python train.py --n_head=3 --d_mlp=512 --vocab_size=1024 --norm="rmsnorm" --rope_fraction=1.0 --qk_norm=true --attn_scale=0.0884 --init="normal" --init_std_up=0.0259 --init_std_down=0.0 --optimizer="muon_variant" --weight_decay=0.014 --lr_head=0.0037
Each number is 500 + 50 x the weight over the matrix's rms, rounded and kept within 0 to 999. Layers, rows and columns count from 0. Numbers have three digits each.

# layer 5 attention key, 384x256, rms 0.163, rows 81-127, columns 128-191
521479502450468494519548514486541536510492512592499521523456566445588588511470521551488510493483474443464549450525429455554531446506459421575478510514452536438468476507393510507463416498565368
552489399445474384546551513478604496419603505535456506437511456581533408483515481480458500519504413561538442442338643418485440459470455416511468482498457494508511449519538504559458557520563526
450542490470477504474491489498517470457461595489480439546461462585567547562514547569506507507536515451531546605486536552436487447466560503487525586525423527536479519496499537502545543536456499
527497560553388401534429525607494528515527542484606542385504375484492598480628540604450526397521521505479498437482497510498473493530497440583470447509476500465517540483468457506552412477511495
488470571495517520457493494490439479435558618464521512478451540541465595574464524424541517543509554463552507516419454614480545522396509546481462517554495493476569416480483486521462498547576525
445538542548562494485519536497493546488508539538522389485577471482432445502484496565479432458449486438497494462576575448534516555422492493604420566506380500502566572479546516456488564440537492
556536526438512456493562569485480525501498557472458547509534480482540465520413458431458466569460462484520399429574505505590479588540474502512440559489471477515467450582541510495452577474491539
501495589473517509514560514474485510523491489503493556434453473472485516521567585528603538486478518479485553495472479498566494472507492426518501634443476570519443516513578510450480536583500396
581437537510504474564488482496547466417510520521563578512564490608524535347553505489462465573580493530493491451490562449451487532627399471498472468479519525488544555533491479530516490539461508
494480471501547383547526522600524369437544551475553502506511483585548480415490468423556413634471455481516528452533507483571420480508482516386548429573581572555508474542597476519585477473503505
518518497578495480497496492459477554546501497589586497527542517455543545540491524511446496477529545505481498459545468494481450450475564506486455543550510613433481487431469522462469449515563462
586541531427524508469558472510484525491542539409473485434549530479518505446511412488493539495477471477488459469516542438513450506482497497472502436459447560533595565530621493518550575501424491
486503465456569513582385546448534600542484500531487411491444566497481595575458484537529517440560511406443547536554469498492438542445555481489473483528463532531453506532465508490552584495493560
492547483387422438515632533571498398516479477521496494551580438441523480394466553454549464543474426556576501509499499423567487473509509570563454440496413496491537476508496451542425503473507547
504462532380426457524506597531588449533584599487467551378488530525495532561482499566461443503516502381496575507468458446526536523485460532465560532504540580553539437485484569549525600447514489
560559535389530502453573560456500450541568423488500526471440422517545459503489565439409473504417505497550459447438470488459426503455445461483473459526583453649558561520492581424502585413485526
359461540519536526465523486375472559457406486496507458561510519510504553503344555542475512538560498421423468475462419521441408512599522453518547484443494547528449498500482479500576464444462486
496478510453477538544447510521470464490505505517504466506465525487525527547557470502493540450494502583432515515522396460479472523569407524562505517562489506555618520507546544486458487503546467
440546459624411486507526569474460464502513466413504510518491590610548538485507570525555451502472600485493529447559455512446475453563499594511551483433533498465598476472421472528496588477510441
517500468487477452579574552456517524499544498517478509485529411402478434449519544460495556536518537484465535574478503397570513477446475538560499505402546495460532456467525549511510548637546498
500523514480477515464520467521488422502539467478539413466438486463526464520485559480536510508479538416514507504556501473473470487483479502501556507440507527503486547579462517440539517535535537
431414468606517535558509461442499517531473423613573556502524512530507505508473449424525535493526452505544474453483581475497530563482505463520531541466545465469534391529437476607482502436492435
490478398419500493495508530539548467433502580497507511465522567484520481452489413484519530474461452518534510499482446407500479470613590394478486452505459459505469501459504522481546533515493532
493528512499444443451495418466495541533515518463566502472464466541537537491452464513491508454471494598484430505531450509542538557481576427528511544454513550525555413417450465473460462469484452
489519447511428481529516489543492488492552588554591551514408513474501470567515422524539471496481524442519493502413507488499486525541524476517521483564520579455482485494522467471476457498469502
419523481585475552489482448565529487457503589426549472511524503557541517432496487566472486491469564507425577485504613561557505459514490491459427469525528542412495479483491522525561435558447461
432496505448542490462535466499509491489541524467485439490514509495537407630472426445512485497497504480460571550511505539524465563526520519431496447491552458578477490517460555552437430475474468
530520521453547553461464493468519452528528473469550533429430514472495573481478487483428485569524509537476498496568441544553491539496567439461466512462516501545471551417445534576529558498507490
564518438476532515557582518549403482484523459485524497446532471440451501548479492406500485479525568492475551554553480464456563505436507513555464498593523476499537503466509495483521535534533606
544463437528523441533476516429552495506485441470447507554371431477512538520487482467492500480562476539498511515483405439513480560528451439510460532522529510506389423524491393478465507466448549
540552519514510576468618523479502506473522458468442523444487493489486414550506466518512502502468530489496453517521427433554473504536452505437514508499397480557403462445598470506489519504532506
517495518524446473524515434530561523479517452565495567560536530501489480522477498477444457461483495411465503496513556500477488538522437517513536438455533480512448446511504543536474563502499529
496474544454417551463471506515395451477500496537503577561510520510549497502512523516469464485542508454444386498547481489578505452476525496530521486496452532505527447491510434512523501437546453
493517490532542421519515440588471519494480481508561515549534565532495460530447512513583439505504537527441508531461470537426555481580456493468544510536602625483528479483488562504483470528446434
535493439507487424480499501538437574562480487588584493465482498487568545441497527496457463538456493436466462534412479474480538525497529561440517566464512560461593526471518495525472460440508514
523424471456505489508505449454495510497565482462444578487462505529431542423512519522492512522514529441517564478539562545568464523434548558515495528530497524411414546445425570500479487463571439
486479516522473460464521594572456506539441406529521467529520457495602475514484478446516594504493488535499512491579508555482472508525514432568498517533418505471498451476464532561480510464523506
462503523525391554611493424509508491481439535468523517459542550524517486480481484540424448505508546497463482608495488608473530474605424487472450520453439414473492517526547537537436450479441466
539574469524469465493518495536509511475499469524508564483504455484537467498572519508498537500506511506528501486456444470589536485474556485505473496526575530550518479570480508487476427494564517
473520466501483521495484513544489548526528490515556438451487506502515507524525540506500539517480517471533540510556539531500495515494442494489507546482465455448516537500466424577543525489546521
495488527478509483522531479501461564516523523512521499456496515475494559548554408490508516601466444508489482402545483478446473473478538525521427398500430547481516504429487491500474513516480445
487491534494411466543528543507514466545497489440453517559462518551572486446506438551548495520547547463525531432518457472560528457536436573500474498506528516510496473466510437556462500546528516
536548555398493546514511482576576540494520477515523540513550526407438540489454515524523535561515436513510515495498544420502534467597499468476538531513436525539520503513433536565528522529451556
595427555444547427457559527490465498576533529462507485547443474517488527477475543460501455491529484483454504521501581492452534418568492439451515399485524490473464540520454508496520461479447480
483510447488473527527505496428494482432486513438474536478540491431411456443554504403567447480490454509509450515523566497512522480571469473461472463554510489499495527601489438515517547487525559
479540488488480580560449561503541486463522467465469587500585465512548533530479486437544547443431534537476575503449479527424496461527426509447439498483533570522478530454506492465473490528519497
490506584525493465498577513508530515499529577522568542470523531592518446511453435510498495482585560429516487561503499449457453599581529572459465427443524519537473590521467516510549499482478501
# layer 5 attention query, 384x256, rms 0.158, rows 82-127, columns 128-191
581546509575534520541534545476445562541531503528501494501512478452452480439555475502510579438545386541485503595492495527487526430551498535426458470512503461533531439451516476421546521453474543
542506527499514543454448538505447605470470473498527489486417474457512567544486537552480581488504572405496480456466540503441521529498586530490466524445555477526523407451502448546539543434531542
481556446379473454515568471423553523467408527561499477490494587453415486569338459552560578524477437473627479495527569584521597432594527504487484441522443483483354467553436424372497570488484544
521509415599473532468507588490568418589499497503414534518476401413594572422535485501446386596462485580464502542421461480520527553512485445544450492581573444416559425567614530429494527481485517
588651499388591559491498504460546480380515586448547501466434438438582517438487492474511459502567495501489481517544525574470590516472527494476524441485504512452417442462532420527619470433481419
416471489546551548490589437572449507546539433512549452459443522514527469486502417512612431521524447412447492486469541455520535453562516553583471411533510334561485507476607436520573484546529465
595429573456453541488492470467471464461524410532573554545544531626491513411493506473462453552561507549534502434432423546445450518465473437460539453588559483570593566473506509537576516550592549
537463482544444466522553557504514443541509539447620494412502550510554440538462514536419497581540477545466543476520518573475429463488471524461474512432644525496467504503468565559478511532618470
404536480489562505561500552483462466447453576484528520499497485481536549463545518511634499582479540497554500555610567464439549422533500566569392531571609555531576439398462529541357495476538474
418620576457511483465514448513565518509475520524507444490581488444501548531499473461532478433513562462539474438630567460499534555526531497551468524511407534507546436488508428506496499399453535
506527492475473563577477514494463460539569445505517469473394508527459393501662423547625513565505479470389538557491401452504477498467439482496474518460531545494440516502493585498573453523589492
478515530466519549510444407546560532474481451489434451538544523416510538618476525384541447502548548477487483524594520470446480530497542539510505572525557552503560431373491497549608513503481444
516471462467602438468577469540486524519503434566535596458552474439530538508451390523535477538479514526506506556591524524525556545466516497487446459456472562519527524485541400458496428372460541
529500489466504567461459456464488574476590596488579551567526531436447479412522459532567529590510554463352513533541507554488470474547504435483471440480518400541471508530550522522528543493564504
484580486523534443525408522531526594422508513441499448474525445592518554524406495598588478452508576506537536587406553476415468445453546566509503433567466513504448563445509422499541421501460470
534574440543499529412534451428540528408548494558496413483545473410475522496466456453492459517482573482548558495529478443490615467408587630519446480539449501507423574501518472427493519515538417
491499468503419467536503546507536416535532440451455438469595496498427419525508518547396465464531546464552425494507462458491468572379522452450561476478543547501496582519474522485531553572459537
598556512537554488441518474455546503465518479399564559470512475492496469490519433412493516544465543399506464540476495434600493573428602463450426453604465488488532486469542504606574515558520477
479558458461543476459475513558458455421564523572454495463468468529490500587521516476358448531496511507430461569577495406541497459538470381423489464541470446492493556563509498547510485454485521
537525527454475475507444534490498507473524494547544523548576525501515557537495415542517422472515560488544451573545577555428521517512554498562490493476475457546533482430469576601589461507425497
565483580579484523455536556539452498528522567495463532497506417444452503451510524530471476507563456488441538489552458522480545495476469509454395461527478503460499537563550526461504456539495449
515548428458502541403504454466479521519491506454466477517483594575479476528504538425552552429589482465470523449547530535461459505429453610407496476471540422504467424509460471484500468559482584
531566505531515559480454468418493506492418564574436464547494511493541446477559552523517496434484424475512518494514561492479534500446437512448433440547403517474447457575460474514533461540588535
539531553493528505484564547486523500525414466511446510524573583428530500560549423503434613469499466533560475453491516530597454612544407413536420506483507492464510463526543533435530507522520481
515576498518503472426537474462494492569476636472453584423433521480556492632490557459468530478480434498421442533494495536449560528527475513569507524488488510517561582492567482514572545490551576
439479408504525524510510531505549543526487524474487512528455439514490485450536480501447511499455500449538519543479449515493474457514520460551506511525466467499446521553587475541430408566499471
425532523489409508461509464478507577525556461460474560498547469537406477475477591430550482543448537499470546568494446588500545450527518496557541458429508471487443473500491458544549487560478475
499533541496569427488466445436495565571497515470518515457527489495550540457502435475530529438439533491495566540468421521523488560492512495458502551462549520499467517569627510458493496472491488
537579506628451542481479486523570594483458486500585497557515539521451490509500506462455479512502537445432562480506583500501443514564498512555487510509431488519449542567397526526550502516507457
404502524480510513492465526499540521558537475479585521511451579516480416571448528518521501502482469469625534579491495521490550570485482538610567501523512478476474503533410423506474459509439500
557473470494447512527501493485480432481523502456546494515610470521507493427443465490540457536512479533496420477422526512465610481439501521430565481503465497556561533495506559480523482522505484
469520563505515483569525497462472549421533478467535422487480482439463536439517496485529513597529534448468435539450500554491454491533469544434461566420569497478506519535445526482522493460540441
504453495453439499471439559400493507515447460494452451547552519600521411467557465481462562495556474516560483432491487469491522463505490552556476519450543418555461543586492494412545556507525560
497553514491505508499498569524519486485460548442464478471487487455456494561548507432558540552559558536479526476472503483483506455519522553532512501467592472555541487511498485449429541454556504
445500447489414549535607539572482481468516497451462497516558436422499449495439531493524397489477485554521359423527481440623573494483426493490432583480511540601520466523518558429532514503501469
510453539497490514472563530604515387540537476475495472446488518463492440497498445542478523501600409463509472540500510528481459507561494548471519490562447489427480449473656399469504485515398490
561433501482515476488425522438544500443559488603467463542511472521481464531459448502430508471483467541496487480435560431468506544548497502498463482487530590452472564515466523541535459510493459
574537507442516518472603545478490498489466558452535524500573508509569531518484445583477462529458531564482527487498496475528485575512469532467485519444465482414570405515524527537408510521483504
495483464544505470439523516501490429501506516452455469445496507539505495523461451490534524548514500484413520599479468482464443477548636483540519566512536514509494488443486532543558466497506517
375498518469461501557461580565539414453418419450510535546483459530424461489458487399541509490428476494542444453515563618466505546477451589499482420555477497547485444513431506361523472488594501
540464509480516454497513502463457527461408573523487562536500496546460490539489568394513512539428513536579545449563540508572498520380470476516460426507502550529468528515492516490507505498587444
511483439552434513518511431397524464503582587483503557443543526575446480541503519492508497486588506462464466503612493620435438481416447494541533516495448464519504527503520451422570496579506506
496496488457496534493531498471540440474475526545567501531514507490510542426513491494487518479561575420512461444470495479442499517509564494531492505473467417476456563464503523460502541460488475
488439483487568550512535435564364495536541518464543531565468529572435472526492474500449537496451417527473383516535545457491491502437541514555486572482507552449476497507469472546494504489433474
453462487437524456425521572555469451526560480436495492509514459545437465542470435512520520452479586488467527555501448492501540487521569535530543489486520504531508516532451498555553432504503492
530527529508534520535519620479593519523511460433453527496516549492569458475508566516535530543489567520479538458584494458472500529479484535531543509451478416434483549466435558501493535531514474
# layer 5 attention value, 384x256, rms 0.166, rows 0-60, columns 128-191
445485489598529503515427459488506493468453480440531486580445478517423461468484559506552431562505488526415519501549493416528584531491424516499453584505536491544479529525558480459554415527535468
550515427517546526543580458427539476534562489499465456494451503538461537454503601460471515468469518474546540487473497474529472490552528537447459389537530471527525461440551538566452497502511471
506424535479500511551533474536522481493551441494471425531475554426496476509510431493572528428500524452502602514465513494593444505546517496538507484417522491522493498519462509566413501554497403
437489511561580518469484523518463569541546548446487482561434514409528481425471520498542552510573514493526548504554547476546513547579557467457545511498483507497562411477546468465525448570537479
478506502599468588472534386495444457474494484488553464528448466476501577493512407538409481464519503529493442549492451504470484429397531548498529476619536515413505533452451526520495395488456504
532436454549405496482522487547508501521444503530401425497507575403504519500525475505554506563526468467528527521474512658479496518496559525451526472563432458503504537432421463530485504485518417
543518617494515553521441598558462532500501489570424559493513485492546492363381502551481457446543449509537504444477543556575529592583585540508437538471486478530498477472428494488529494466476519
566549467574483500486539512524560460585538439508541482513532478531528536464533542529464509466490501529594414398420460516530440458451497493539539464525517488491513445619468585471425554454445539
476493520522602538414505460476484486552506545607406534392449486526430480516434529567482449473490537549457486490540446454449492508545527549503384542594491453502529515577561428505540654449487490
475473431499510463513505483502452552560429434420543471494533470489549387555517532466539450520515502396600552384467450528492506579568465476529498447498466510530597514537545460530496489447445547
481492479484526466519565563481534485486444455514553503472472535535427499581477519478573510469531508473498525521497481451433493534499507477536488534537507523472458525508561429434564460481463502
513452396470557407497515478485545550540460451499467378471478545534444540374533466506517565484566459599588494457506504400417513477446478500501351434483531542416567505454566593350545442580510445
493489449430499476475497497510409574590530507509469498432501529521450536526497490521527568475560479491454546549473564474451428501561481538416519524488456530445485432449547478534501517604482433
501505486487528480530501583492491488498567473503447430391559534560425474464580528547452500581525505518453458515546468519494474457471452500497513463424468576508510491516528458509540398547505484
577563479415441516546457501432574488480522527475532491533539445605533516490519499496469508540574497470542531546470487566505559522509477492527593506443489485512515487524517552408466457579546461
527424450599460548518516552496444547598476502496557476500587562464515585534521527451504505482547555502505540518524527508564502486527523510461578542482439531483551526495412515482491550546422481
556466503566512461468534528476476554475554492542461444516546464580495541415529496546496482554498486517555434468500542483556428421476478491565496459467511481546484552493480474414461418487554483
429541539574511536513508497498526529548557577494511536608491502444534558477490602514486469457446521464489510537425523518528509511564575605445461493451433540519523558468549455596543555527554466
470488544543459524460492480502488492480505450446520495490479596471470502466522560425524429488554544454455469440495420523543484468517472504498483587498476426536454422527518561585498574450490495
474472499447471502484474455590433525488543543466549432477496451499499540466476451517520535500461490547628444504535416442490504470431579459579514464463516533451552538480505515528552494422525490
509506488541510521553526573544492525498556496449543470467540536455454480466413512464611520472528512442492550500505518461507537549541466527500498447523438493481506477520443547512461399527525466
556529527521488569501466525534419438452453478531429507386470485482508551510505461523523573572509438406570395507494554467543484530527504473472506521602541499536503412534430491466539575478438447
492512476615467400485553464429522450393507552529475435464524533589484536547512367596501527475497427491585490523468447468497465504482487443546423464464522511465529420537468480476517502554551493
499528500538444497505511460468489485517570511616576569452528492471372521473416475591511570548519518492506417507466428537550514561545467544571543538467677488542539445510544513547408508458599555
519536495491540500466438455555551489508525539508541475524568469495463478541470547557551443485464524509507451547543557496442530472561518451478520528455480489522525550574562483484507542490560499
498501494481566502513433484476513429522503578474472505516451487554507532486483485549495539513459573558552541551567431442575482541537527481569499529408505487532430546542458620539461390445454540
491469500477536441494546456569485535586442535448470506550500500554515494624607457418521552588462514457480567493520564614544499482496529477456497550535468487502568528541568531525484535567471519
473546537479405586576482540526562510498498437489571459544523458511447543516416480527509497625480567436536518517511423463514465456415499488516584598410477506512494573423448486544603472486486474
487481515544568563531536539607544516519461486508472498484555514382488524625559561463477490437469480492392483536429558452458477518492520577514436506493467509516528566524432464461453493440534469
522534491474507513467487455579548557637519559483605528560539524502559526514487470446563528467539550372468489446456498551507515503557598548592582509406498499491530462539448540524509532491588561
525453527590443485504553552464577539465468468507516505446508532500451548520507597431488521499512528482451466474510517497448447445461478561534409495515536481509538585480495463457546543500495536
483507503520442593500495546436476491541499532494523503525566434529476544506562504498507509515531536520450540536558494419497518429477487506519408470529584475557483504534495500522571438470499534
471517408407554579556509525488502464452513477483492502476501591501517505518561523539494467448507529488496463487516460499546537577515582496433550453542551512421465442436465464545518403517439477
555430505433543509406416507567394546555484534466498527543482532551426436493437581465510425425453475541489550455472496482499502521564465522415467402419478630453526438583496492496504467560526482
523500481466468471572506420471426540557457461533516478396484462511447572556411416549577490530437463480519428609517533503447468515545491546493459601541437509491477481543496469415468546606454492
505492537463442428564556492461515434403589491574530592492462410530450506542499503452515514451477470487516563485498459510533484524449460491532577503513491456486480505495506486510548632489522509
480495495435457535456468530485570477449455461504579504408477444455421429543576483499472478559554601462512505528567521510522511500560518443517507418605454504485589549500519477500523505560519540
542554496488528481534507507482511443488496505539489474466419468514495517547528534446485542468477518525422443516429510567468484580464550546446514472558475436489544470525571407488462491497493540
443492503532514443497491526486464463542511475461488504536511473459476513464477459511512522525535552499574553482541401512484509450456473417605566462520540501483602474420488495495526454500548515
547449523453486507545546466493493400552472446533520555507543518543477450505478454578493473519437443412479479497485450563490566580459489468422523591488442420519505487436465575511409556415473443
494498506627527534514562502527516526547501406495577580453483548478421523529472537449565488473489482516491499505488453516430540480550493479455450551542525578537453531534478519578450466543533515
473475488502532447522505563511495525465521494506460450527391506576525576463512550500416508480478500527568441449522494483432494491556614558485537460484451424528565485499578522513469453479429458
593473517557537507504474434496470476456518500483468465473473495532443505520546554460533535459542526473520488500511516468432501511510514493401509419542559527500535512498562464500585459449489457
576524531628520529490505495458494529488525508560489476494599492487557547553497528522510453499474494570503464452576489446600548480463549542570403523483529534566508518503470486441477435603598547
548549518571475534518423517534512524489475469517463469522647487448554598504534523454465473539501457472519532421531438580531481335492456502530543491490422506519569500447492515528570454558523513
496524432581496557539486613500499588584478426436458544528497522477466495491446571484500445505476472592553523526466551489459534483469471510489488582412449527514556478614548585474458531525445470
477531404525479493465451555462410504460545483475481507535451516470471536422510544475530505514454454543441413519422505460530495513445513523541482496518430500518391448463433462440484451467548452
571499510527430485467429476498482535539546454507508588467507488440524567541461551489497495486456487530424529474462557520551477499519473528574430534546541520466519474508442472563512531504487526
436485483419433512528549538487546412449508501491533414437489523489473521536607495426532508425489464516458488554510399463516530537502562483495489420508484495360536442490513585503459568576498537
505517524498459546430488535454498456592506527477427508467461459410538461479484496552432470434459520444516530487420499600545526563583461459451432497547411453573462476472448409518500542445452489
500457461493408418472578495552575458498543402566471441573488484398448579462472425418543531552513549474565527581587509535497470402462475510426536520509488457544532560408466577496523487510555537
574507570619583449479533449452486398428399545552498444537499594494451461551512435457516473497473453566466526612462504453470592500513449599499493518430544566519488515496506508491451436553513537
508570575467480503433599500450486514444436452465510485497480524471507448464512445505434525532470477517487486556451591543460467512427496461477481456493498582505496499508511574486374493534466491
476507453495468441462505455389498458471416500486466440521486496475595539464561567493534481536507482556497493373483537435441488479511451523523428597472457501525499551557526594517549584540490456
483503506458487485509540539453553428393449393464505531526527572520510593513529376553449525467506537486458434579576452604496506448464535443379481454626529442601474541403571520439548432498496477
506413534428524581501516492470503513469458538545478469505509505536485467560504478490466489524482437631546541495572482530503528520481530517460481490406461539476494536541524500468465517493536478
527545509605461560517539468460464454461491545564485410457512510573530557487510561410565488561568464511514509519482525492485529426460437535535527537501494480501516507519507504529554509462528462
431560444421522444455505488489556488575478474467483531450552551515497496520498534478447551553523454417461523498473510444501521484437506413547443486466511471485535461416503492494429547464509408
525465538467472452462501551474479498495449507524495507490570484555530508469474582459461537497518512514487510547550510519495465516537465505539491554432493485498526547497494513471457482561527520
479509541480487568605490551488495442476418463525489525478470535484439536485506546507516570521468479530475578544499493544447495493456448534539517509541486537465508536503435573490455579516479542
479481513477565472495611462526536510504450552542463505504469571538600461571538504483526477474480463421407474530496580445503484438491573450504492517478497511497527503500484558435442501523561504
# layer 5 attention output (transposed), 384x256, rms 0.101, rows 0-59, columns 128-191
506510545547482511521462511551428491500449517517462577493444531525522516419536466522488556525503417431505455458509477541487456480508507555501503561528439560509544418537465448486509471445453529
492442466574535555460464450445516529518469566522540451583483545449471480508504492542454492462544500512502481478513552549495583560518484460538416477550481511538441542444480498489475612562491465
579485550444447463583519559420590560506498483432492509587467529532557434482533505526505531474480425568574522499421549551471495452514562485478435488465483502578526503477501542551556536519490451
408514470506483551512432565474561605583570511439521528501495469450504506463511502472508433455476463483438468499455478508513480491496438526502557553509529492455429463426433475476516451517450544
415520436535492495543553508417408516493477464512527505492544483583504515493490527501502478511518512498551461492560504510547523478570449499477402527579520471507513521440535412445576495563476520
391508473401585568477524560605508503476459484377581481438422478517539472477551460509508496514477567551479484463459562532441419455593545509521553503469525495517497498444521498516517470605475506
460551519391487542509418535603541511487544387513448491420553466458547512518531521465564475374514542532423581532494461518520479557595538639505552526464485498421533501459629578522579513465561559
479499518568515424482490524509518437493498542551511513523512475466555536497427487450503427481520456565558468483518487531524465492506439520450451461513561465551488515461515448486482552506470541
501537545611496503556532562485520543505449444594520571497530513588488544528506495492498516534514448430458487535574583545410536505506505578479429490488471504489477484554432469503494497490462489
523434485474541495412463523443452535457494438409491408492581434540411519553519582490602435597517506552565518475489451531471477468520531519443579498521500455446521519511496575581467460476556459
568477551494482506520534535481569494516473550448466415489511578529540529515487541551457479500436619536524449381404526507477551446521547460632510475450516508507499488497508545417498450450515509
579428438536585489448520487472467618493532475515529506484490534543564547533544542501496506516578497528529457520547436574361455519589536397446555574506522480468490546553524340519481480571479553
480619508491470493561511572433530437400515460443459521520441524440503545503489526476511520471421481502529453484444469424500497520458518444511420487542441488552535510464477505496440536506460511
505435453531573453468563481464511462499531519451486489490543464465548461499430541537530527501474571545607539493564519411495390486404456438562512492521490492449580488526564556505405405549493538
488484484435420474542515511432538492477470448512470504459545507444445471432420515463453501455441452451461508454524512515548514493409471477549532492489461484533465464516465509521526586571512489
484524508565424460499479544477429484458522504463604481531506456470498615451466576438506434441548525514441455496540367479580537467455440545555484508526579474548494427530372561510504502519501581
476498465417560444427437508527444490507501585484499442457519474530485492494442414464524548441453507558564584448432498394577541529538474473493530491468551549464455529487504459530511497479456456
426482561459384562539546500560532522538472503552532543464453441573556516507446495527510459468521391517515548556441583546552537477472461541507402430546456421509538579448489488481464571492499536
488516552528552482467484499446465432471526533590487546455527492433482544501505411494486543477489425508492484473484551552554507532433397542551467519441419466540513484576589556471489503545517508
519543515397493492546543510511526583523497446473518519519524412532603483497459507552511459504503604478471437536482475579466459534584563493481436545486537499507476544513512461579463540539496496
500454423529501433508429551570521510500518582466565490579506510482488538467576529560588483539488444519453501445544471455440468563512475486347497581574510492531514553448517422501531571470505520
446565516423543450463525532453433421493497547521604544413474419550442531579409564466486486440472594509444371568503510448509558482551566430466505494549553501550445470519428432520548438557512526
468397470507533540491515449428504589539517519493456456515548480550535475539556530556434509558454536527572436507486601473491437458626527551481478495430527598474534567498573531507421462475504356
575534573501494488497505525513501513460507495629496543439578556445463535375548465512461529474539481424509449534533524545497474607603511550443451555458439499479499537477515478543509493512558514
469485474423470541505530495518494481495511482484419532597531470482540481518484469467484518483495533538479491433566519524566505551484459558542616420484502540469487524516484531586442457439483522
565547473449592500505481514466506548372485484537442424560558505517403485509451559456465549472485437556459576426437467465590508488471461571456504530535477494483466569484497442499448540535502480
470550497598605549472536370480524441480512523493541469523448466449572502575588500517517534600563498543523412472444488523512498484514471462553526496543519565529513428497484484610442473558462555
514502540487490510548474553549466513444542535553496470480472496519471583475441519497503547457500500426471539460556485560543542474455468431474518522458506482565440531453488485502526459530586507
565461570594523507504445504477493507459483505436484442468445516564496439582567572535491450452504526593548478445513429408486566509504499519444513540507584399407463505466519456435561452536491411
568457448538438523493537478537504493474500510519519508501530446477494481540519456426511569546538506390488457453584355483533425523483468513469524485545562428429438446476500606477615509590542537
605487556572532469472517546519545461513500441473505527419481499531462538516501491528551507540540540487477541540487453493470504535532543520586492537422488479550470489465560428452497522462537478
542489482540494515489480468580427470469493502529449488550459553468498564427508447424511465480496521486457515520537519519555482555476558546599480480543468538496518519498464503456542464487492492
512565548464536463535455394466471529373489568480495476461537474529411466501425491509481514463561491598464566520559476535497441511409478447538578510581507458562526528493486502519506519553533504
475454517485419502508503469491550524548493479478426492598524447534558415538474534515489495385549390505475480474487535516517537557553429545476502486521487517539562454590400505529458538493502419
575537473489502570562523550431540493541454523480460555516573539446550537503512545487433485577451528417509484521533527466486481442559589507517498489511499470557553490555463532464527510487536456
557487551631439474594486517480490418482481485571425492557537555511487489539447499512454543564459518546546533512526494495549557472490455530424464499473482441635496518527426422485464525472493575
554487545565545495499492530465427501551584428446476575489462522480515546517531455552453516623436528526465514473493484536428488561516475503613552481444431529534538375526589434544526442517485531
459534456476448548503502488464512469465522528521468516445567429517466448498492458458521445565524477507524498523553448509490524519420476528498426446498512522519534463497559531474491475512516527
520438440493445510404417512599466601494427493502525539590456473523574551460499491557582489496474448505557567499412495574482468496518544453493528462549544511487519489533426450499503462460497588
556474546475502502477517495487534508560484521567533491605470473499454509560525448506520558501574574482386480506566516606374524518533506427464613517489457431538464499470498570518503501511561521
529467426455519475511521540512540515505539491547504551492472543555576519504552568536507494525489494432500374440564519482429576468570540564568484549515516501566462542527509372592495512531502506
475532523406473511533508463510533576463503550412483408508455406532460457548432465456529530497510456526505571574496467515553480519461396506511489468489484503536500489548566519513522510479443572
430457549542553592542489481460449513475492568449533490559490483521506447499488452502512474512470504488503411464539462482485531558500472456558474538548480484542457515501467459527493470486487484
491535564501459499542455524505479515505427449493513560486491462514535489478493519389550500483512522507456510535482489471497497514489536563467508561469488578537469553510530530518513525456500450
415560488552506484469525499499391460455407478472520595426407545458572444466482527503487460498469547506534485482463499445582518463577479519523503529459541494532501506459495485535524486571486547
494487481553530507488478474484476501476512536485443492479448491450504519618590557494496520537586433550519454406531436453535529509546501537447447519581528507443540413592483488484469530496469526
475592571523526454475518503588462496503540499466504475484498460494495496492520492505559477473480575493469520469473486437505541521498543522456466503611469550493465465499479474453497486529508440
504489492591476473543501525508492473531465462444487565525475543490523543535480510511540476439525547567485448483500485420553536560493526466522414541481519445523594445490515497493507523454473405
550449595590419461476522511443487481488515437505518461585509540523517530556527537517465513499452495536534442555536567510458428520432467528485436473514463489584488576502472508450486532553458490
466494541459495524499468489535558440496544497471484474481490435555446474547558488517495500539536477461486506455528572470458508448517526485459455468529540556492510497487500522503541556507548421
500457456507593527540470406512513518528527545426560511486421616474545548516534446512524524531495517508465565601548495536383440470547543465471568511452477591534479572390568523539492545544517420
511502540506488555508530521518507621510467460482486514557490583633522438503481485585478465533510490506494502512470529514458517520496566513413522538430507527537472556466587530540449471519504415
529492499537551513474469507511499520525532558562422484488489438476455529511571496462468434571542537517562519384480543487517458479487494506428443463535477477476522542639560463495527577494470471
518523512590576425493493480423459424502477533529535521500489553501505547451533396426481504590484531626426498452593419543474479375486527498525563529420454542457487517484465518524455518548478514
468470501363555505457491406422466481517498450427603540491463562549445535510518419482457541503476485512483530618507558537468482418503570544564546437401463529536500593364556428533451397341489453
509474558460513574508503458521496500482521450496485474456487479528474462557521526512508540487510533509441458488479503468583555547469544617467534422423516522490506511545507454526421467570548500
523476535529470442499539506562474478405410464513522517464500501450496550493473493550529444497502573533462399502481495544495490533495507535531460507447484480513502604509538487472446539523518508
501489478475485438445402563492558527493505519497513473497508511442533553515562455560477479459471550534474497470499501523430453459488522510457513494480497438486536466523572538498487482526476537
582492519520486467482503553537499505479541456574442561560506545438518502523451461478541486538442479568516599508498479522457500475513483514534560514521502432514481494496525591559434477469488546
500488484491496535460518477577460481502469493489485544447487542522496549515513565476471519480508456474460541457496541498525453421487496476485497448504529467478454496538429485545503521517507472